{"n_kv_head": 3, "head_dim": 32, "vocab_size": 618, "activation": "gelu", "rope_base": 81600.0, "rope_fraction": 0.25, "attn_scale": 0.177, "bias": "all", "parallel_block": true, "init": "uniform", "init_std_o": 0.0, "weight_decay": 0.073, "batch_tokens": 16384, "seq_len": 1024}
Each number is 200 + 30 x the weight over its row's rms, rounded and kept within 0 to 999. Layers, rows and columns count from 0. The size before them is the row's rms in percent of the matrix's.

# layer 5 attention key, 96x96, rms 0.12, rows 40-56, columns 0-95
088,211,216,233,189,209,195,189,231,211,169,184,279,167,143,250,227,168,194,218,173,181,189,151,208,227,215,210,180,190,174,164,186,163,155,204,209,191,150,221,178,228,159,207,240,160,208,177,242,255,228,241,183,177,192,201,152,213,180,236,131,173,231,176,193,189,208,231,186,213,210,183,190,254,195,202,220,171,194,199,142,158,183,158,212,245,238,234,212,158,205,179,239,214,211,266,221
089,182,196,154,248,218,239,236,183,195,210,166,186,212,231,181,192,212,223,247,209,206,162,203,168,235,247,168,180,163,212,210,124,199,184,199,188,197,222,201,216,235,199,230,124,215,203,281,231,189,156,200,272,179,198,150,232,217,241,186,208,214,222,209,165,191,164,191,252,222,243,209,155,226,185,220,157,198,224,176,189,196,197,186,158,241,171,193,173,160,216,198,161,217,207,164,158
081,153,248,178,232,203,242,186,173,210,146,175,178,216,215,238,228,235,210,215,112,230,120,231,236,197,176,204,204,127,215,188,232,220,219,213,215,207,211,222,227,172,216,242,220,224,184,147,192,187,149,233,193,164,201,162,209,164,198,200,195,223,222,208,171,266,211,190,164,197,154,172,211,186,234,205,196,210,237,197,183,207,153,218,256,196,239,168,213,230,211,158,199,198,237,179,193
079,230,170,198,216,196,235,170,163,176,245,250,242,231,162,186,255,183,196,229,263,168,169,211,165,177,182,181,187,170,200,191,183,229,229,197,261,244,211,184,275,212,189,171,189,225,213,212,189,188,165,168,207,198,210,162,158,234,211,264,188,213,229,189,226,200,186,204,143,195,207,236,191,183,296,200,207,199,152,219,181,190,249,220,233,251,237,184,181,219,222,210,185,174,219,192,219
090,274,189,217,234,188,202,213,173,245,182,206,205,239,221,204,155,228,193,185,218,217,162,204,153,219,185,167,187,222,175,207,166,179,230,194,208,185,157,213,185,240,198,172,220,191,173,220,222,188,172,123,220,184,194,161,175,178,253,240,239,210,192,217,252,213,208,177,153,196,132,235,209,185,199,212,168,200,162,178,188,247,234,235,171,189,169,201,231,156,235,219,121,209,268,225,207
079,196,219,200,229,232,170,165,225,233,209,206,242,182,174,165,250,147,182,183,220,170,182,197,162,219,204,155,242,210,183,206,186,203,219,216,211,205,160,187,187,173,184,202,279,201,142,193,198,166,163,161,198,211,133,193,168,187,180,180,160,209,256,213,236,253,236,165,218,191,167,147,175,252,180,170,202,273,193,210,183,209,183,212,189,240,178,216,190,187,175,159,150,209,178,252,175
091,224,263,191,245,219,210,241,187,200,223,198,202,208,196,192,199,188,226,210,219,199,184,163,189,193,222,154,212,182,222,176,200,253,207,202,247,156,197,224,143,209,174,204,243,162,238,152,228,171,223,227,200,210,204,193,168,193,196,193,160,187,225,161,195,177,165,243,186,168,183,207,138,233,171,226,245,190,260,260,172,151,212,145,263,204,177,222,172,137,209,170,215,197,218,179,261
101,223,165,183,203,220,237,198,180,225,134,200,119,249,192,201,229,231,189,183,222,161,227,206,171,244,143,252,244,149,167,199,211,193,219,197,169,232,215,213,220,213,223,163,185,243,186,255,175,169,177,151,203,184,234,195,225,215,210,248,228,243,197,227,216,199,227,169,165,190,193,232,204,192,212,216,204,179,166,187,222,244,215,264,157,202,159,180,196,217,178,253,185,167,198,154,231
099,186,177,214,235,196,210,187,187,211,169,195,189,227,189,221,197,223,204,147,268,195,192,190,222,196,204,190,203,193,241,186,244,155,230,241,217,253,284,235,189,163,215,179,160,207,188,193,238,208,197,210,256,169,198,142,184,169,216,266,210,149,157,238,282,200,227,167,191,180,212,254,219,174,205,197,188,239,160,182,178,204,184,190,192,176,156,222,190,165,189,178,190,251,235,197,159
089,186,225,228,199,194,234,221,165,161,211,239,161,210,170,218,172,162,142,211,229,211,169,256,215,201,192,214,243,196,223,229,220,197,191,256,193,205,204,181,184,219,175,175,135,166,181,228,241,200,190,215,175,177,205,229,168,219,212,178,128,215,198,255,229,227,146,206,195,229,254,156,236,198,217,204,168,169,240,183,173,180,189,182,228,194,242,203,194,209,191,220,232,250,154,154,281
087,206,221,191,203,205,174,204,181,217,177,259,212,129,244,219,135,220,216,221,185,192,208,187,162,175,206,183,252,205,261,257,234,177,159,235,214,180,253,173,215,175,152,198,216,190,160,141,184,233,257,210,225,239,206,189,175,232,173,140,216,258,238,214,197,172,223,226,222,200,233,170,196,228,180,198,211,240,200,219,174,202,179,160,174,231,174,212,231,213,232,239,171,224,196,224,229
097,211,143,182,205,203,183,186,189,192,140,176,129,216,173,199,190,200,192,177,252,217,190,208,155,209,134,206,206,144,204,195,162,182,249,174,200,238,177,233,224,235,186,181,167,199,235,208,192,207,167,194,207,182,192,186,241,174,179,200,221,201,236,232,223,221,197,200,171,214,177,225,242,159,237,211,189,217,112,154,210,252,214,246,165,209,170,225,201,277,199,232,181,178,197,147,239
083,169,152,204,179,185,154,199,147,209,230,242,173,204,186,228,181,215,189,166,139,225,186,221,230,200,182,143,242,245,218,188,199,234,236,174,169,165,157,209,235,245,231,261,232,245,183,207,209,205,211,207,135,214,248,169,157,222,243,177,167,215,257,209,160,156,198,217,192,191,232,187,201,187,209,219,196,246,190,205,170,150,208,234,182,196,171,225,186,200,203,203,208,252,217,239,248
100,185,212,202,187,201,227,247,176,174,241,184,253,175,213,173,155,153,205,234,178,249,215,192,227,209,197,168,204,230,227,228,263,226,155,197,224,186,168,184,196,179,201,203,207,194,157,189,205,198,220,222,162,172,174,216,187,189,197,199,137,193,182,224,174,179,175,205,222,173,196,157,165,257,202,188,148,210,231,247,210,127,196,124,240,203,202,244,239,129,203,162,242,212,181,207,162
089,190,212,206,148,200,188,277,278,151,242,238,245,205,231,193,185,209,221,175,176,201,193,227,167,209,185,191,207,250,243,144,193,206,211,205,179,157,170,165,156,186,201,179,206,126,185,170,217,225,188,234,201,197,184,185,183,246,229,244,147,195,228,198,210,188,209,222,212,168,179,191,138,230,189,170,245,198,236,241,197,188,137,199,196,220,201,188,205,167,238,171,252,172,207,196,227
077,177,182,212,100,133,223,231,199,210,203,182,209,234,203,225,208,218,237,208,189,200,232,177,225,189,258,154,204,191,239,162,207,200,217,208,175,237,143,174,175,209,159,187,190,139,183,207,195,148,241,241,174,193,183,209,184,173,185,220,203,216,153,209,267,205,193,228,222,203,220,158,203,237,149,153,217,195,179,215,171,162,245,237,209,210,161,200,206,196,201,146,251,193,202,164,179
083,210,231,198,205,243,224,202,208,160,197,189,254,171,175,181,210,221,203,197,175,222,254,225,220,141,240,222,154,269,245,204,157,181,203,203,200,188,197,226,180,191,266,199,180,210,195,195,251,176,189,252,198,265,204,183,175,136,175,179,208,186,179,170,198,161,167,198,212,156,241,208,181,223,241,168,228,170,208,214,181,186,220,176,262,246,241,155,208,179,221,166,235,209,150,226,200
# layer 5 attention query, 96x96, rms 0.112, rows 41-57, columns 0-95
100,229,161,173,165,185,174,169,201,233,208,165,203,132,198,188,177,234,190,176,198,231,169,182,191,204,217,182,161,216,202,177,228,149,191,181,228,213,206,223,191,210,279,216,258,187,200,201,190,154,244,167,196,217,201,201,172,214,232,138,255,177,219,177,196,245,248,180,216,170,168,173,169,240,184,213,181,199,226,165,160,219,200,195,262,121,163,240,247,241,176,181,235,200,185,198,197
089,166,178,197,212,198,160,205,170,187,228,238,178,204,172,181,234,153,206,193,245,184,261,211,228,210,210,211,206,139,244,181,199,215,169,244,220,182,221,224,164,244,159,239,222,225,197,247,161,208,192,216,149,219,136,213,204,182,217,190,206,270,225,153,204,230,209,241,244,167,156,188,164,234,202,189,150,246,169,197,193,236,181,215,183,203,258,204,154,214,215,171,244,192,206,184,155
084,172,138,209,217,172,224,226,160,193,219,198,184,224,196,231,172,217,224,179,151,266,219,183,202,232,216,225,184,200,207,155,209,181,194,197,205,218,213,142,176,184,188,186,254,184,155,159,184,221,211,246,174,257,195,234,199,186,224,230,184,242,192,171,199,171,168,233,237,181,239,277,180,211,155,169,229,247,168,190,185,203,229,192,183,210,239,172,174,139,149,180,170,206,203,230,263
102,253,210,150,185,224,169,188,177,178,229,173,232,161,188,215,188,208,235,166,235,227,146,207,176,230,194,156,133,226,227,189,159,182,225,169,247,206,199,218,187,190,197,182,235,251,177,178,220,214,212,181,213,178,191,217,211,232,253,227,213,129,210,226,256,150,202,207,189,217,234,217,148,164,164,196,184,150,165,218,160,182,262,131,233,182,168,211,187,206,210,230,211,210,191,175,193
085,164,166,190,149,249,181,198,239,237,181,215,207,304,218,191,200,195,194,155,165,168,179,183,225,205,142,191,185,215,136,191,246,166,179,205,188,217,138,170,146,225,243,219,247,216,234,180,177,210,132,181,211,172,216,184,214,215,245,192,204,189,241,178,186,195,186,198,202,238,238,209,198,200,212,237,197,207,224,217,210,214,173,196,171,166,200,187,160,178,190,202,218,206,133,180,254
094,183,221,214,185,207,131,205,252,222,180,231,227,221,190,232,221,244,222,192,201,208,199,149,210,180,153,203,230,183,254,197,201,204,228,173,224,187,206,175,188,155,221,130,225,281,119,178,179,201,176,223,166,214,187,229,184,154,247,174,225,248,197,194,192,202,189,221,183,187,192,248,177,200,180,216,209,200,182,203,153,258,173,182,158,253,188,185,220,215,188,170,181,229,256,239,214
102,201,225,201,205,209,243,236,209,195,221,219,228,224,228,224,165,174,191,149,170,242,205,184,226,152,205,135,183,213,247,187,165,225,160,245,199,177,233,248,160,201,197,202,168,165,185,175,243,213,210,184,193,222,199,121,175,202,188,197,152,140,182,203,171,203,166,220,231,141,178,190,215,214,187,233,209,143,255,207,213,182,212,195,254,248,172,247,215,214,169,181,192,221,146,219,167
099,249,209,182,205,196,237,165,198,157,164,199,171,237,215,195,175,210,160,230,209,204,197,220,164,176,177,202,166,187,197,168,240,201,258,230,203,223,209,188,155,184,190,206,172,226,214,133,192,256,178,217,155,207,166,235,239,202,240,213,215,188,164,191,257,227,169,189,233,155,177,264,238,160,196,195,191,203,210,235,135,196,238,203,238,198,206,263,223,156,213,150,240,165,164,188,185
094,203,171,199,202,187,230,206,206,215,185,220,173,171,187,189,187,235,204,156,166,229,254,230,223,218,192,223,205,181,263,112,140,184,223,234,158,192,201,245,202,196,191,170,205,208,148,186,231,235,140,171,203,257,186,170,181,170,214,268,171,182,199,147,166,182,243,194,220,162,211,161,206,190,188,256,191,212,208,206,244,206,204,240,181,174,178,205,284,207,200,218,208,197,220,190,167
100,161,209,212,143,181,190,215,199,229,211,213,184,204,206,148,215,229,217,198,205,206,164,222,200,176,181,155,210,254,187,201,193,176,185,262,253,183,205,152,259,190,229,204,204,194,210,148,232,221,210,181,231,132,237,215,227,255,161,242,216,179,166,146,163,241,229,266,197,229,166,208,182,187,202,190,221,148,181,268,179,249,187,221,193,228,183,205,229,176,185,222,219,165,199,166,179
090,219,209,208,224,213,219,212,165,195,220,203,202,255,189,251,225,210,168,216,229,239,204,237,176,212,210,216,149,186,214,185,176,122,184,179,237,215,157,260,176,214,215,165,210,154,163,183,254,234,209,233,146,194,149,212,169,204,193,228,193,185,157,192,210,190,233,200,224,236,211,206,194,247,149,209,202,241,199,223,211,127,202,166,187,209,197,274,262,167,213,200,240,177,180,167,188
091,301,217,176,249,200,192,224,233,188,230,179,202,219,154,125,206,265,166,203,186,177,246,163,216,184,217,189,176,231,225,217,235,170,256,205,220,213,203,263,192,179,185,199,150,231,180,226,216,145,232,207,247,224,226,174,203,214,192,243,181,207,139,206,178,214,198,234,232,207,214,199,163,238,183,145,226,200,187,175,187,200,224,191,193,192,180,182,183,207,214,217,206,148,201,149,213
094,271,183,207,158,192,233,172,267,167,154,135,168,171,169,186,179,245,203,146,196,237,190,211,183,227,126,203,219,196,186,214,200,205,234,163,212,178,248,234,188,196,188,205,173,151,235,236,211,207,209,233,208,233,196,170,270,220,191,266,193,178,238,186,172,184,196,164,221,220,165,196,182,215,214,216,223,184,172,184,230,244,247,194,217,162,176,181,184,255,206,187,216,194,235,197,184
096,212,208,204,216,191,171,216,221,227,165,208,192,234,247,140,236,242,210,184,182,166,197,230,173,203,185,176,186,251,216,228,224,237,177,188,179,189,235,168,214,153,178,189,266,282,178,237,173,160,259,185,170,191,176,228,169,197,194,190,205,223,177,182,173,197,157,218,185,198,229,228,185,122,245,214,151,225,199,241,224,184,194,246,188,161,199,204,262,240,223,198,192,214,215,156,175
084,230,249,185,198,173,224,209,189,176,208,172,179,249,188,205,181,189,164,177,225,197,259,228,232,211,145,250,195,207,154,232,241,179,202,190,261,189,242,246,227,239,187,244,214,228,225,186,165,156,222,161,230,190,199,184,195,148,241,187,198,189,131,232,226,186,208,166,194,173,171,191,202,183,171,217,183,239,222,202,172,183,219,203,260,207,203,248,251,236,216,191,117,187,186,218,221
100,188,178,254,209,166,175,199,178,211,207,246,179,136,216,289,208,203,208,269,204,196,164,200,171,188,196,171,66,189,233,237,230,175,233,244,174,220,192,211,179,211,199,194,208,183,210,208,180,202,238,175,231,193,219,202,222,181,186,176,189,212,208,211,220,242,185,211,128,215,230,220,173,154,173,174,164,173,200,189,179,167,237,209,230,173,194,204,174,215,196,204,179,219,176,210,240
092,174,161,218,194,195,194,181,182,209,165,190,196,224,203,204,236,201,234,156,239,181,201,204,187,196,205,176,226,181,247,227,194,198,274,163,248,239,271,209,223,131,208,189,177,253,203,132,221,166,172,150,172,142,173,198,208,226,170,209,234,257,185,222,207,200,194,217,185,163,293,186,195,227,185,217,250,190,200,221,221,181,247,207,207,183,211,207,166,175,217,199,217,242,197,217,166